python train.py --d_model=64 --n_head=3 --n_kv_head=3 --d_mlp=128 --qk_norm=false --attn_scale=0.177 --init_std_o=0.00883 --init_std_up=0.0625 --lr=0.00585 --beta1=0.95 --schedule="wsd" --decay_shape="linear" --final_lr_fraction=0.05 --dataset="wikipedia_en"
Each number is 200 + 40 x the weight over its row's rms, rounded and kept within 0 to 999. Layers, rows and columns count from 0. The size before them is the row's rms in percent of the matrix's.

# layer 16 attention value, 96x64, rms 0.129, rows 18-40, columns 0-63
109,231,196,218,139,246,197,216,162,221,278,211,168,238,208,193,259,186,179,221,240,140,211,162,176,216,201,212,222,194,175,234,193,169,219,214,224,198,202,245,189,182,228,80,194,233,174,142,297,257,174,266,179,141,235,170,243,236,234,227,227,153,288,270,178
099,164,224,142,289,208,270,307,192,169,190,185,138,258,147,204,221,265,231,222,197,182,242,212,209,113,206,239,185,235,142,216,251,175,260,202,216,166,150,216,174,207,203,246,204,135,229,173,178,171,204,275,130,175,182,190,221,246,197,224,174,201,219,223,238
095,130,130,193,144,169,200,196,187,187,265,212,222,260,159,242,243,162,232,151,207,269,159,200,163,165,203,141,210,236,213,229,205,248,197,194,216,156,205,216,188,203,220,191,170,205,214,206,208,132,266,227,222,354,258,193,158,255,176,241,239,182,197,173,173
099,237,198,175,197,143,167,265,236,174,180,213,238,199,119,310,141,147,226,193,122,163,238,107,240,224,168,204,136,198,186,169,227,216,212,227,228,152,218,162,170,184,212,196,252,198,230,185,166,164,165,216,181,179,169,202,209,247,208,159,188,304,243,175,171
101,144,260,169,231,229,197,214,203,159,229,220,244,189,271,164,176,236,205,161,198,277,135,197,275,175,181,197,218,210,292,185,156,176,166,166,163,237,187,123,142,178,237,129,205,191,215,173,137,280,180,178,236,202,183,124,190,178,191,123,209,199,231,224,219
113,223,175,171,214,221,120,201,295,164,153,227,198,145,247,133,185,247,205,198,212,261,181,204,207,138,138,192,221,263,198,210,133,197,135,178,129,265,231,157,170,212,224,271,231,199,220,191,255,256,219,205,189,175,202,231,242,182,185,130,270,211,218,182,167
088,273,193,170,135,202,200,273,166,194,216,131,216,196,180,233,181,209,256,222,174,244,164,255,176,132,117,205,249,226,183,218,273,225,220,179,148,234,170,167,135,233,206,239,201,177,179,231,130,280,225,305,181,189,240,224,225,188,189,221,238,168,187,179,184
106,170,213,170,175,162,172,248,195,215,219,184,198,279,162,183,248,221,230,154,147,155,174,267,213,174,171,276,170,197,237,238,143,191,222,180,236,223,128,218,237,216,195,218,237,304,244,196,249,167,199,245,169,187,143,198,232,220,295,173,265,225,235,207,132
093,269,200,136,186,243,193,239,171,177,277,148,196,237,178,202,134,175,181,240,260,199,256,167,245,231,230,156,208,121,173,221,217,168,295,214,203,107,233,210,202,103,243,188,161,180,216,146,223,214,189,151,165,198,187,242,205,194,181,220,154,156,164,207,172
112,251,207,181,187,200,218,128,201,281,226,209,179,140,271,236,207,181,166,205,132,202,277,211,237,149,189,203,215,112,204,226,173,231,208,238,226,193,86,222,187,151,202,224,190,242,167,204,209,265,170,171,231,209,190,302,232,199,186,169,249,270,213,183,189
107,200,248,187,192,169,240,243,160,144,277,201,197,233,164,190,234,205,201,220,278,197,191,195,274,257,190,239,268,173,179,73,119,218,150,157,168,201,208,187,251,190,187,158,172,148,226,248,210,195,182,208,177,170,157,187,205,226,209,263,122,169,237,168,224
098,257,208,175,190,133,171,168,190,118,177,229,215,209,274,153,205,156,203,183,260,279,227,159,158,267,178,229,224,196,178,195,179,74,137,156,215,197,190,138,178,172,179,191,210,191,176,216,153,214,239,205,240,224,255,232,139,239,151,158,232,211,181,242,220
115,146,216,158,186,215,167,226,224,223,172,180,84,178,135,235,184,204,192,227,167,226,254,258,191,240,221,209,166,155,231,217,218,221,237,231,204,218,249,180,126,259,166,147,171,176,250,187,219,249,196,194,314,210,166,184,171,267,231,233,181,205,230,110,225
102,188,196,179,172,117,195,188,127,198,262,228,208,218,107,158,163,212,250,216,181,158,179,276,186,253,196,217,251,150,217,190,203,228,207,197,160,210,182,151,288,206,277,165,172,189,191,238,198,165,120,181,150,182,172,152,141,262,246,220,265,225,187,220,189
087,155,205,195,187,238,174,235,236,237,162,253,158,196,159,289,292,181,152,188,184,221,182,208,207,153,265,187,213,183,208,199,87,192,211,201,157,184,139,217,171,160,149,221,127,222,186,124,197,202,207,136,198,171,205,223,260,206,205,202,166,303,235,180,193
090,250,233,221,200,219,205,184,187,203,170,265,210,247,178,128,206,245,198,224,137,174,172,227,247,249,209,217,203,106,143,174,194,130,201,211,221,174,289,150,202,186,132,212,128,158,309,208,195,223,166,144,162,225,162,131,181,170,199,167,180,176,222,218,194
080,186,172,180,226,184,142,176,142,184,228,221,136,166,249,156,228,232,152,265,189,270,178,252,192,210,114,278,175,223,182,160,226,204,183,160,194,194,220,250,210,229,234,200,294,247,200,166,179,191,299,217,238,256,144,137,202,238,191,231,226,214,202,159,165
070,157,227,182,234,193,234,183,202,171,246,163,231,246,206,237,166,204,179,209,260,263,199,217,258,178,164,181,198,234,155,200,214,183,295,102,153,231,221,215,267,233,168,250,275,216,163,225,223,217,252,230,269,216,224,150,187,236,174,234,179,276,129,214,149
084,279,237,250,185,190,204,166,212,156,182,263,234,228,165,252,195,184,167,141,209,146,260,259,158,237,183,155,213,160,181,168,217,269,222,222,195,182,251,154,146,241,186,180,214,112,186,276,199,254,159,155,231,224,202,126,227,181,241,188,168,168,211,203,278
089,221,202,262,268,210,259,230,210,222,237,160,211,222,270,230,221,214,175,229,236,236,179,216,250,217,229,219,236,275,215,274,206,134,217,161,198,189,183,218,281,176,305,216,251,228,211,175,153,208,251,194,202,157,214,278,205,193,161,136,249,196,273,173,176
079,181,169,218,217,231,126,235,246,226,261,168,158,195,217,146,149,144,181,240,193,130,204,159,180,164,304,149,163,196,206,229,197,247,222,237,193,111,208,227,166,199,164,134,179,206,217,212,190,247,169,159,160,182,282,240,229,222,199,168,237,145,160,140,226
088,169,213,219,213,202,220,206,233,155,226,191,151,203,181,172,183,135,155,103,160,187,186,224,238,182,161,212,205,240,127,212,204,185,269,232,226,219,182,292,130,196,204,140,214,238,224,116,219,172,203,177,191,196,239,239,191,212,179,211,262,199,203,162,61
095,168,166,204,186,230,86,239,195,192,176,200,178,198,190,128,215,187,139,216,185,217,196,149,232,153,155,181,101,172,213,252,164,76,258,179,216,222,226,212,218,183,118,191,150,259,231,163,230,233,228,187,240,216,192,153,182,163,182,212,214,207,153,241,181
# layer 16 attention output (transposed), 96x64, rms 0.109, rows 18-39, columns 0-63
106,196,200,205,213,157,188,259,201,197,191,207,229,207,170,279,141,190,97,220,154,214,206,135,194,220,170,186,173,240,217,204,249,248,164,122,183,219,210,145,126,218,218,271,198,226,216,230,110,161,202,171,212,250,191,255,164,185,213,265,195,277,177,127,216
092,168,153,217,112,205,244,123,99,197,152,169,280,168,212,168,136,127,169,225,291,175,192,125,222,227,165,206,207,224,231,197,156,182,224,227,161,206,165,185,181,280,197,200,196,245,167,206,236,236,156,142,220,210,163,169,180,229,169,168,203,169,198,215,207
089,209,209,243,206,223,225,216,256,206,175,263,166,161,212,163,156,282,200,279,155,185,193,244,226,206,191,221,239,146,212,176,151,232,197,285,182,250,225,197,209,222,193,195,214,238,217,220,183,299,177,236,241,130,145,212,284,206,181,254,142,249,208,215,279
091,194,253,218,221,250,223,189,112,194,210,234,255,195,194,179,259,216,157,271,239,186,216,234,210,205,277,247,299,150,188,202,190,165,140,172,230,295,224,237,240,252,182,219,176,195,249,264,199,174,177,204,200,253,228,160,241,152,236,176,211,139,224,246,192
096,219,111,144,250,142,202,137,153,185,149,194,184,165,220,147,218,212,226,246,247,182,179,217,140,217,199,203,209,200,232,218,199,255,227,210,179,215,208,245,274,241,169,230,175,181,142,231,171,172,203,250,146,235,222,186,241,219,157,277,242,263,121,157,125
118,161,175,230,185,178,252,108,158,258,180,168,201,232,158,275,238,196,177,154,140,230,206,245,219,231,274,201,210,206,191,202,249,160,223,239,213,176,249,221,286,229,205,176,252,170,240,156,202,174,198,172,214,220,252,152,186,219,218,296,235,172,114,213,247
089,202,249,227,219,160,249,162,179,222,207,239,228,165,185,209,189,207,144,280,232,194,228,161,228,188,246,263,278,261,245,149,131,160,251,261,229,187,282,226,245,167,166,190,204,265,178,174,223,184,181,190,256,236,159,211,123,193,238,276,189,199,248,178,192
100,246,120,207,262,255,233,220,155,193,191,234,166,167,219,270,183,213,183,239,277,237,269,135,182,272,239,189,214,201,117,191,190,189,181,213,171,221,227,172,178,233,156,216,166,141,127,227,180,238,220,235,169,181,240,205,205,198,209,234,195,230,156,249,305
084,170,195,227,179,206,165,182,196,217,164,239,243,217,270,207,219,190,203,251,227,245,229,241,195,150,155,130,197,221,275,192,225,329,194,159,183,195,226,169,97,134,199,201,194,207,138,197,203,159,197,253,247,153,203,232,231,218,161,151,242,136,161,154,214
103,199,209,198,230,205,193,279,237,156,193,219,236,253,155,153,192,284,228,139,276,200,139,170,225,185,191,152,199,280,195,247,303,198,142,224,160,156,261,182,207,185,197,211,175,235,243,180,237,156,129,213,177,221,209,172,222,154,207,282,180,154,187,213,210
103,217,197,214,247,187,161,196,152,294,195,233,230,159,278,211,157,147,199,168,251,223,175,220,159,178,191,193,211,194,172,232,228,212,233,203,257,156,195,174,178,249,185,264,93,212,109,175,173,237,232,200,249,213,199,189,204,127,179,188,252,157,245,212,104
110,211,226,235,243,211,219,154,157,172,168,245,156,251,174,228,203,202,250,176,147,194,179,209,218,156,227,214,269,204,153,197,211,232,244,258,189,192,165,232,222,247,187,183,311,156,195,265,246,149,171,116,228,174,208,138,204,154,197,270,129,235,197,142,149
103,239,187,255,171,258,215,203,243,217,189,197,268,196,223,161,235,241,205,225,159,169,165,131,209,172,210,192,190,206,148,180,168,189,198,167,208,195,205,216,232,129,297,230,163,232,176,223,116,140,214,164,99,147,192,210,160,213,214,184,149,255,219,308,191
096,176,260,180,276,243,191,255,225,184,157,205,143,213,313,271,205,193,167,232,237,245,245,177,145,149,239,205,188,187,161,168,157,185,193,169,148,238,250,279,169,228,233,222,155,207,128,153,152,267,227,202,208,219,248,157,216,181,171,218,190,177,232,230,205
078,158,194,217,172,136,146,209,281,253,224,234,206,179,255,158,218,149,206,254,181,286,237,186,220,238,187,246,175,173,166,158,221,206,252,270,192,138,134,304,237,176,245,201,239,195,211,225,245,187,215,177,235,226,170,164,192,210,187,165,241,157,242,206,130
076,166,204,214,205,180,229,216,189,94,182,164,112,160,234,187,195,185,182,235,183,281,188,174,191,188,233,176,184,251,176,223,228,277,254,222,199,244,167,224,249,231,207,166,257,216,169,249,160,155,217,192,202,210,171,283,288,257,135,252,200,260,172,210,166
075,251,273,175,213,267,179,256,237,221,193,232,226,228,104,237,174,225,217,199,239,160,195,228,185,184,242,163,194,180,223,150,240,168,193,203,203,221,176,176,209,162,157,248,164,231,258,195,228,278,126,233,232,255,227,233,230,255,170,97,146,220,242,250,212
069,218,190,171,180,251,127,285,213,153,219,242,138,204,160,230,238,166,163,153,158,123,227,210,157,263,246,183,207,166,205,151,190,197,137,150,176,191,197,132,184,155,219,222,149,186,262,247,203,181,190,211,218,259,196,190,147,201,230,172,154,125,246,194,273
076,149,185,177,222,191,219,153,260,193,204,185,124,145,202,174,212,206,156,272,175,224,179,134,221,169,201,140,202,213,221,180,204,231,223,248,153,272,268,216,254,191,274,144,173,223,151,205,206,182,220,229,201,222,197,224,217,219,115,332,184,244,166,209,183
066,211,199,210,225,270,240,213,257,187,216,332,238,205,238,196,232,222,167,194,216,171,220,161,165,137,170,230,256,217,196,236,170,166,194,203,208,189,88,201,130,224,182,242,182,254,164,278,192,225,186,206,242,204,180,159,219,228,266,139,218,178,171,252,241
073,230,242,248,227,205,227,138,133,211,169,231,289,181,184,222,211,259,206,198,178,229,174,180,175,219,145,175,211,243,241,274,221,150,241,284,224,217,201,155,249,213,185,174,218,169,139,164,160,241,198,215,180,223,112,171,146,140,188,239,244,224,174,223,113
104,135,198,165,147,213,134,195,138,205,193,209,265,217,197,184,211,206,170,246,223,162,193,165,185,212,207,197,166,152,197,246,217,205,190,126,206,132,206,178,201,138,164,212,146,187,195,185,146,192,163,137,166,178,113,170,175,134,208,113,165,124,220,240,293
# layer 16 attention query, 96x64, rms 0.183, rows 32-63, columns 0-63
108,229,299,210,155,153,148,195,222,214,205,167,269,245,244,161,230,238,197,196,204,191,180,185,261,182,281,247,167,157,136,229,215,185,185,203,224,178,135,144,144,198,166,220,229,220,246,249,224,183,203,161,132,261,239,157,185,199,294,184,249,171,207,193,147
124,134,170,175,236,148,175,170,208,186,178,194,199,227,248,140,186,202,174,294,242,188,271,234,149,280,250,284,158,199,217,182,207,200,163,212,200,169,212,221,170,158,214,138,166,199,236,253,121,222,131,184,231,151,176,186,176,122,235,168,227,172,182,256,198
131,178,211,178,233,262,274,220,199,124,230,212,221,245,159,118,245,197,167,143,193,245,192,195,239,247,229,130,153,132,167,218,220,235,208,263,203,200,168,214,212,246,198,212,183,206,182,270,213,190,181,229,246,234,191,225,238,107,205,191,152,270,162,203,288
130,194,154,128,174,207,195,181,180,128,139,210,181,268,236,240,180,212,135,267,161,199,209,164,195,246,271,167,315,118,233,201,195,259,211,139,203,172,207,197,141,184,223,229,286,152,207,174,245,197,229,204,200,188,234,223,181,162,242,195,194,172,164,231,210
133,187,251,225,152,238,185,272,211,181,147,181,144,167,245,206,121,70,242,213,216,186,232,203,152,207,197,204,183,231,163,132,197,170,263,199,177,194,187,192,206,190,206,199,237,170,239,212,236,209,183,93,138,243,187,167,184,170,258,191,216,176,209,202,291
117,152,173,228,226,191,258,223,239,193,224,269,201,219,195,258,230,215,243,207,195,162,180,244,174,287,149,144,206,183,204,205,190,153,197,178,225,283,226,250,188,240,226,88,194,216,246,148,259,231,142,173,239,140,227,217,226,164,272,261,163,178,187,217,176
129,113,191,159,171,146,174,195,155,243,207,171,253,233,264,253,168,265,267,195,253,210,193,219,225,223,175,152,157,254,205,180,264,177,225,232,209,295,244,235,173,197,191,237,220,122,226,196,225,130,182,210,174,239,197,190,234,207,143,140,210,226,259,217,158
123,205,164,214,201,242,226,220,247,207,181,193,85,226,168,122,248,151,219,166,148,177,249,174,168,218,262,140,238,253,280,202,230,150,183,100,242,246,216,135,209,212,165,228,168,230,191,211,154,219,151,213,181,213,159,174,190,187,232,179,188,227,258,211,159
122,299,176,194,180,202,185,239,167,185,149,193,196,191,190,178,250,201,151,187,170,213,145,223,146,248,136,227,187,243,178,206,175,216,186,214,211,242,124,190,102,278,166,142,182,144,202,254,152,246,287,209,183,153,236,152,178,166,189,192,178,171,256,219,149
111,218,224,190,213,174,243,205,256,181,187,251,204,186,202,129,222,290,155,187,262,155,226,158,134,109,224,197,183,180,206,179,197,125,216,238,105,228,291,219,158,240,229,254,241,185,155,176,183,255,179,181,165,242,241,197,172,213,193,187,187,147,206,160,160
121,171,181,279,230,195,132,200,238,167,140,215,201,210,215,202,242,132,279,165,139,214,210,199,217,349,172,189,121,237,208,240,186,132,206,189,167,196,181,178,218,147,220,267,238,193,154,157,179,210,195,234,164,170,178,228,183,185,201,234,168,183,152,193,173
126,147,163,236,256,210,128,190,236,197,142,194,208,167,155,197,145,248,234,156,170,216,207,187,206,159,130,133,192,147,169,192,191,231,217,164,153,143,215,206,262,233,218,229,169,110,227,206,184,262,197,202,194,227,162,212,211,202,277,169,113,175,289,243,213
122,247,149,201,184,123,205,231,247,173,241,212,214,147,245,179,199,188,229,248,133,179,221,164,178,233,189,214,218,203,215,216,221,235,173,196,222,108,260,260,164,211,158,298,222,248,230,219,242,196,223,179,179,217,230,153,234,150,154,234,147,238,313,166,178
121,267,179,138,214,185,226,136,288,266,202,211,200,195,141,222,201,237,223,200,187,224,175,166,168,200,228,206,139,210,146,163,163,128,123,228,258,228,191,155,168,189,214,192,183,155,245,220,197,127,190,93,163,222,182,232,273,202,236,213,176,225,193,245,250
120,250,169,124,177,174,232,212,204,283,136,191,205,305,195,232,189,218,259,160,208,223,142,234,104,198,236,152,211,191,246,214,194,144,242,212,125,112,238,219,236,203,134,180,180,183,187,206,184,222,165,155,166,164,172,165,195,163,216,185,176,209,159,160,202
122,220,188,214,183,202,175,139,241,203,260,158,123,220,190,267,181,149,220,195,223,253,279,274,276,152,188,188,174,155,174,237,214,178,162,229,181,232,261,133,204,134,198,204,282,265,193,210,178,202,249,189,227,173,284,215,195,162,160,171,174,174,210,154,188
134,238,146,243,228,180,178,207,265,200,235,210,168,175,148,222,152,246,167,238,154,137,137,209,168,169,138,219,202,247,217,210,253,241,221,201,157,265,137,248,188,109,187,228,185,206,236,203,241,184,194,216,236,243,196,124,185,170,205,131,120,150,154,225,230
126,209,266,235,106,269,163,224,169,268,227,337,228,196,239,190,195,284,209,187,186,163,157,217,183,251,214,209,210,220,239,212,238,194,194,174,176,189,221,181,199,155,242,173,113,179,219,216,137,219,251,239,206,213,164,258,207,190,139,211,201,218,185,169,239
123,117,231,198,154,152,166,190,225,202,228,211,163,230,199,157,158,230,186,208,179,246,230,170,149,180,144,187,192,254,148,271,202,192,230,241,107,140,183,170,246,219,196,142,210,185,198,181,277,178,182,227,153,163,214,211,152,246,209,153,259,302,208,259,229
122,205,230,149,264,224,236,152,222,145,137,220,185,168,169,220,169,236,231,166,203,138,146,251,206,219,189,198,202,284,187,148,184,230,250,249,249,194,167,187,254,133,102,200,212,183,144,217,150,210,211,171,168,251,254,268,150,162,229,201,242,236,214,204,148
130,185,236,213,170,193,187,103,214,140,182,179,214,149,182,184,187,210,214,280,224,244,229,202,247,243,255,203,250,226,259,175,208,127,235,221,217,230,184,187,189,184,180,238,115,210,166,240,273,272,208,227,144,174,165,126,180,199,245,200,104,201,216,201,253
122,171,164,263,257,187,191,250,144,179,164,149,191,151,167,181,178,242,178,204,197,244,182,241,173,232,216,184,224,172,258,146,173,215,241,289,182,240,174,86,199,226,157,217,209,230,233,195,189,172,106,167,194,192,202,252,240,198,168,220,187,308,210,155,227
116,223,223,247,186,129,165,175,169,241,112,181,131,276,199,144,192,220,124,218,247,189,130,165,185,230,209,174,243,278,199,267,236,217,284,187,227,239,183,224,215,171,248,188,176,269,208,203,202,145,215,180,165,171,168,226,243,221,161,244,147,201,216,233,190
120,190,242,212,190,212,265,194,179,237,162,174,110,249,164,203,237,240,129,145,225,173,153,120,211,208,121,241,234,205,226,191,212,214,206,298,222,140,177,171,212,196,180,268,203,158,212,217,189,193,137,216,267,180,183,123,182,112,164,175,188,206,189,220,188
128,200,234,189,174,162,209,242,203,300,205,174,222,118,162,166,201,168,224,214,190,246,186,225,214,149,166,216,233,238,213,155,276,257,205,200,234,226,219,182,207,222,231,194,242,212,184,254,149,184,124,235,185,177,181,303,105,127,212,239,184,171,189,252,143
126,245,248,290,216,197,146,175,164,162,210,137,218,236,168,232,225,178,195,191,144,238,153,146,203,171,190,143,226,193,235,200,258,192,77,197,186,241,248,256,201,198,158,171,261,107,231,200,186,208,224,143,151,153,200,190,176,184,156,246,222,172,164,224,185
122,174,193,202,248,119,228,192,118,158,291,233,227,187,209,266,176,161,185,178,170,158,175,191,186,175,197,167,230,229,208,244,184,233,208,170,210,214,249,126,213,269,166,221,91,251,203,184,133,213,189,192,172,155,227,123,219,184,252,230,202,187,199,280,183
125,186,176,271,169,250,222,218,195,249,185,195,216,227,236,167,174,259,134,169,224,203,185,252,227,207,168,229,139,158,241,224,257,295,206,175,221,132,186,166,187,186,184,220,189,165,136,210,170,140,245,137,223,182,256,197,163,289,283,214,189,174,256,233,167
121,194,205,158,166,171,220,228,239,201,184,224,222,208,195,132,245,204,159,291,236,190,185,211,184,205,154,205,145,174,214,276,197,179,154,223,149,210,248,141,209,168,107,207,242,220,206,190,209,196,74,208,232,214,160,203,298,239,241,220,133,153,164,215,196
136,193,168,153,201,203,176,162,214,213,199,208,184,195,170,187,197,284,212,146,180,252,210,129,148,232,239,292,229,169,181,227,288,191,175,206,220,263,235,243,251,196,174,133,264,247,150,226,167,186,207,191,187,218,246,159,219,180,269,240,238,211,241,118,265
124,195,182,162,190,190,132,227,206,197,200,133,177,256,176,193,220,182,219,133,178,151,222,221,207,227,187,228,203,197,179,194,171,176,146,268,141,236,217,210,170,208,142,274,191,186,210,263,195,179,160,181,217,172,200,283,96,303,156,234,202,150,268,233,257
128,149,185,202,232,225,273,194,113,200,188,203,188,249,218,191,199,246,204,274,178,147,203,160,172,191,212,157,175,228,132,218,261,188,149,248,199,217,121,208,164,197,222,257,217,271,196,248,208,296,144,194,149,144,215,194,251,249,251,190,259,206,239,207,231
# layer 16 attention key, 96x64, rms 0.189, rows 32-63, columns 0-63
102,257,256,202,251,138,133,207,281,186,150,183,231,223,178,158,213,236,173,192,214,205,212,173,260,195,276,247,162,222,135,254,239,142,180,208,224,188,121,144,96,167,210,246,230,155,190,213,198,207,196,129,217,193,208,158,212,177,245,222,214,185,187,233,147
126,118,206,178,209,165,190,184,211,177,193,207,232,224,252,165,204,205,208,260,223,198,264,241,167,262,280,311,178,170,218,219,200,233,196,204,197,227,182,229,199,140,231,132,142,243,250,247,141,219,127,157,216,145,170,183,176,160,217,157,227,163,193,283,181
131,193,196,180,234,234,250,213,176,128,203,201,221,209,146,131,253,206,138,140,253,203,211,188,250,238,163,155,136,148,161,237,205,212,226,242,198,178,191,226,183,258,231,208,197,205,183,256,184,165,151,214,252,241,195,201,227,95,176,159,157,287,152,166,271
133,212,174,131,160,184,225,191,177,106,155,191,173,259,264,199,184,236,154,248,175,202,208,162,239,240,225,191,337,145,250,187,211,233,198,149,202,181,223,215,156,171,244,213,311,159,210,203,240,214,215,219,187,203,221,188,183,188,267,159,186,163,170,230,167
138,231,242,224,167,219,196,233,189,192,117,197,123,190,241,209,147,81,215,208,221,172,203,224,151,219,239,218,202,245,172,124,237,143,266,164,197,223,199,181,194,217,206,232,251,212,270,195,232,165,167,108,160,209,205,189,226,187,250,179,225,149,209,213,289
121,174,135,220,221,177,218,193,215,182,206,268,179,173,182,254,230,215,208,179,159,141,164,233,179,283,116,148,191,242,185,189,193,150,158,167,232,235,269,228,140,217,237,124,200,189,220,116,228,244,129,182,235,173,222,236,185,133,286,220,173,213,206,219,181
125,119,157,174,201,156,171,182,158,199,198,207,248,219,244,208,115,230,255,192,234,245,165,236,168,223,178,115,154,254,239,171,268,167,193,278,215,280,219,231,152,176,193,217,205,79,222,227,214,146,194,207,226,212,175,191,238,193,158,156,208,218,219,213,179
121,198,181,220,227,253,230,242,223,194,206,165,98,183,155,127,228,157,207,144,190,179,263,151,181,207,257,171,228,264,281,233,264,166,189,104,202,237,222,165,215,210,184,213,168,226,151,213,161,249,139,194,185,236,144,199,188,185,214,156,205,243,260,228,154
111,298,209,195,181,228,168,259,189,195,177,180,215,195,241,191,281,208,184,235,173,217,168,239,129,240,163,204,183,202,153,199,192,249,207,242,231,255,142,202,139,271,158,105,151,141,207,258,164,214,275,225,166,182,217,165,158,184,228,204,208,221,245,221,133
118,225,242,170,176,154,203,193,263,176,225,232,223,186,198,130,219,284,205,197,261,141,216,155,110,124,232,179,126,169,221,175,200,190,238,208,100,259,296,223,197,212,224,241,221,181,181,169,193,246,176,208,135,247,223,192,172,213,201,239,216,195,222,152,191
124,166,243,248,218,238,147,202,237,139,188,196,207,227,238,165,227,121,292,146,141,219,221,239,209,348,206,144,169,230,204,243,210,159,189,214,143,168,192,182,252,177,201,237,211,224,185,195,181,222,171,208,232,209,156,242,153,227,229,235,169,162,157,154,170
131,133,204,240,244,262,146,216,234,225,188,221,219,198,193,232,164,244,207,176,183,225,232,216,219,160,161,144,205,166,161,201,189,250,241,131,175,121,234,227,285,243,234,225,153,129,240,214,189,195,217,205,193,226,179,217,222,224,263,185,123,160,320,222,229
127,204,174,202,140,127,189,222,248,125,232,195,234,152,237,153,189,183,272,236,136,212,143,167,175,216,194,228,187,199,226,185,228,187,173,171,215,130,201,212,186,222,170,292,201,254,233,242,210,180,217,195,180,190,240,147,261,160,140,266,132,162,277,212,146
126,256,186,143,202,179,269,208,261,203,221,202,212,199,172,262,192,233,222,166,193,223,162,154,169,154,217,198,160,202,161,222,176,102,102,188,239,231,164,161,229,191,218,170,211,167,237,291,226,173,208,88,178,249,158,242,226,246,245,179,158,216,165,220,191
121,283,150,127,146,172,201,198,223,270,148,180,225,309,196,244,221,229,295,187,219,205,168,204,137,218,215,186,182,189,256,180,209,145,266,168,144,146,263,191,247,201,175,200,177,190,181,183,201,250,173,166,131,182,191,160,208,138,205,168,205,218,193,227,213
125,229,197,180,162,176,192,132,246,174,235,168,125,204,203,244,181,153,245,149,208,273,267,279,252,158,195,160,172,159,184,236,239,213,149,253,171,215,253,124,198,112,209,182,264,231,166,206,163,199,229,207,202,157,277,208,203,170,170,164,196,173,207,145,186
123,268,157,248,206,171,174,196,273,235,274,190,153,170,181,248,149,228,138,239,149,157,160,198,179,210,202,210,204,267,230,220,222,276,249,207,171,234,157,233,195,122,199,225,169,200,258,195,234,156,206,234,254,272,221,164,180,160,189,146,133,155,171,213,240
127,204,227,195,119,237,164,200,153,241,171,350,187,184,237,214,195,265,207,208,182,169,167,199,158,216,229,186,179,249,223,218,248,181,204,168,181,172,186,169,190,160,259,177,115,179,196,187,155,207,271,230,215,164,181,283,240,162,128,218,226,211,156,159,218
121,96,266,243,180,175,163,193,236,213,215,253,188,267,165,171,152,205,191,197,179,209,221,193,137,191,138,171,196,220,165,265,210,157,253,201,115,191,182,169,226,229,196,166,229,219,247,209,271,151,213,211,192,131,233,164,144,240,203,181,223,289,210,269,225
124,168,244,165,276,231,237,136,216,176,137,217,187,163,194,200,184,245,223,174,233,140,146,260,230,231,189,219,185,277,205,147,173,229,258,244,217,233,179,183,229,130,113,204,210,192,152,215,124,185,220,167,150,244,256,244,161,150,227,181,243,231,245,228,171
124,193,236,225,176,191,164,117,189,155,205,192,218,146,165,177,207,204,205,251,246,229,209,199,256,234,227,175,264,216,247,181,230,143,219,186,230,241,165,186,173,181,166,279,100,180,154,223,247,243,202,190,118,158,168,126,175,177,251,180,108,212,208,175,260
120,173,189,238,261,217,204,261,115,154,177,118,230,187,163,181,200,281,190,173,166,194,181,258,182,185,213,191,230,176,196,168,209,220,244,225,189,219,144,113,195,223,143,189,203,254,242,184,201,201,87,202,164,187,210,259,235,221,160,182,170,285,225,143,225
114,222,234,248,159,103,209,198,162,202,97,173,158,261,220,149,174,224,138,158,233,178,123,158,189,187,217,151,223,279,204,267,214,226,260,225,199,252,162,263,216,167,220,189,187,214,179,269,202,202,222,186,193,169,159,225,189,254,214,209,117,215,212,188,182
116,204,265,191,142,193,260,221,187,191,201,170,117,226,215,207,229,234,147,159,210,202,168,119,184,179,161,230,211,205,209,212,210,254,228,321,252,117,203,197,225,193,162,254,188,118,203,232,202,197,125,257,288,198,177,150,170,183,165,173,208,205,201,208,191
129,199,222,197,186,192,196,242,219,298,192,189,232,99,160,158,206,164,191,229,192,252,184,243,203,136,176,170,258,203,191,161,268,250,208,239,213,231,215,196,211,218,212,214,213,227,209,249,154,175,131,188,226,166,199,286,95,117,235,235,177,161,175,231,155
137,266,231,276,249,223,133,168,139,202,188,151,178,248,179,247,264,205,158,195,149,185,206,163,215,186,208,157,254,198,204,199,243,191,102,220,165,205,278,267,201,218,161,204,247,119,239,193,190,197,243,118,186,171,209,183,157,177,137,216,188,170,164,216,188
123,202,177,207,284,116,227,211,108,176,277,271,207,195,201,240,158,155,191,205,156,183,189,189,189,193,184,157,250,231,180,250,207,224,218,174,223,181,247,122,220,264,156,242,86,221,208,214,132,222,211,182,203,175,249,149,204,201,252,188,213,191,191,245,168
124,169,149,251,163,237,202,196,191,220,171,203,204,247,210,181,191,264,143,190,247,207,198,209,200,216,156,200,142,155,249,232,255,286,214,165,229,166,171,140,179,198,165,192,193,163,129,186,176,142,230,117,235,152,262,226,177,258,294,272,190,150,233,221,186
124,183,203,181,189,169,208,223,224,227,171,212,248,223,179,140,251,207,167,244,222,173,162,195,235,196,128,215,160,195,237,278,227,169,129,169,148,240,267,159,205,147,129,219,260,240,231,189,192,248,101,253,210,206,195,188,274,252,236,201,157,147,174,245,245
137,172,154,146,216,211,174,146,200,193,201,210,193,193,156,161,168,269,195,135,171,277,197,135,157,253,240,290,235,185,163,221,258,153,165,201,210,245,212,245,222,221,141,167,255,240,115,242,151,208,221,173,216,218,231,135,198,175,237,221,218,156,233,140,239
116,193,191,108,185,200,118,235,194,227,210,168,170,238,174,207,220,195,187,152,183,142,250,224,217,238,210,202,201,228,155,178,170,187,168,241,132,199,203,207,152,187,135,269,183,185,214,231,206,148,163,206,218,182,206,291,128,270,121,237,254,172,282,211,256
133,141,180,195,246,213,243,195,145,191,140,195,174,228,190,176,180,235,193,303,162,159,242,155,168,193,159,166,148,232,112,219,213,166,148,260,220,172,128,217,189,206,257,273,218,250,165,231,200,299,155,199,170,173,221,172,217,202,248,186,254,197,242,211,206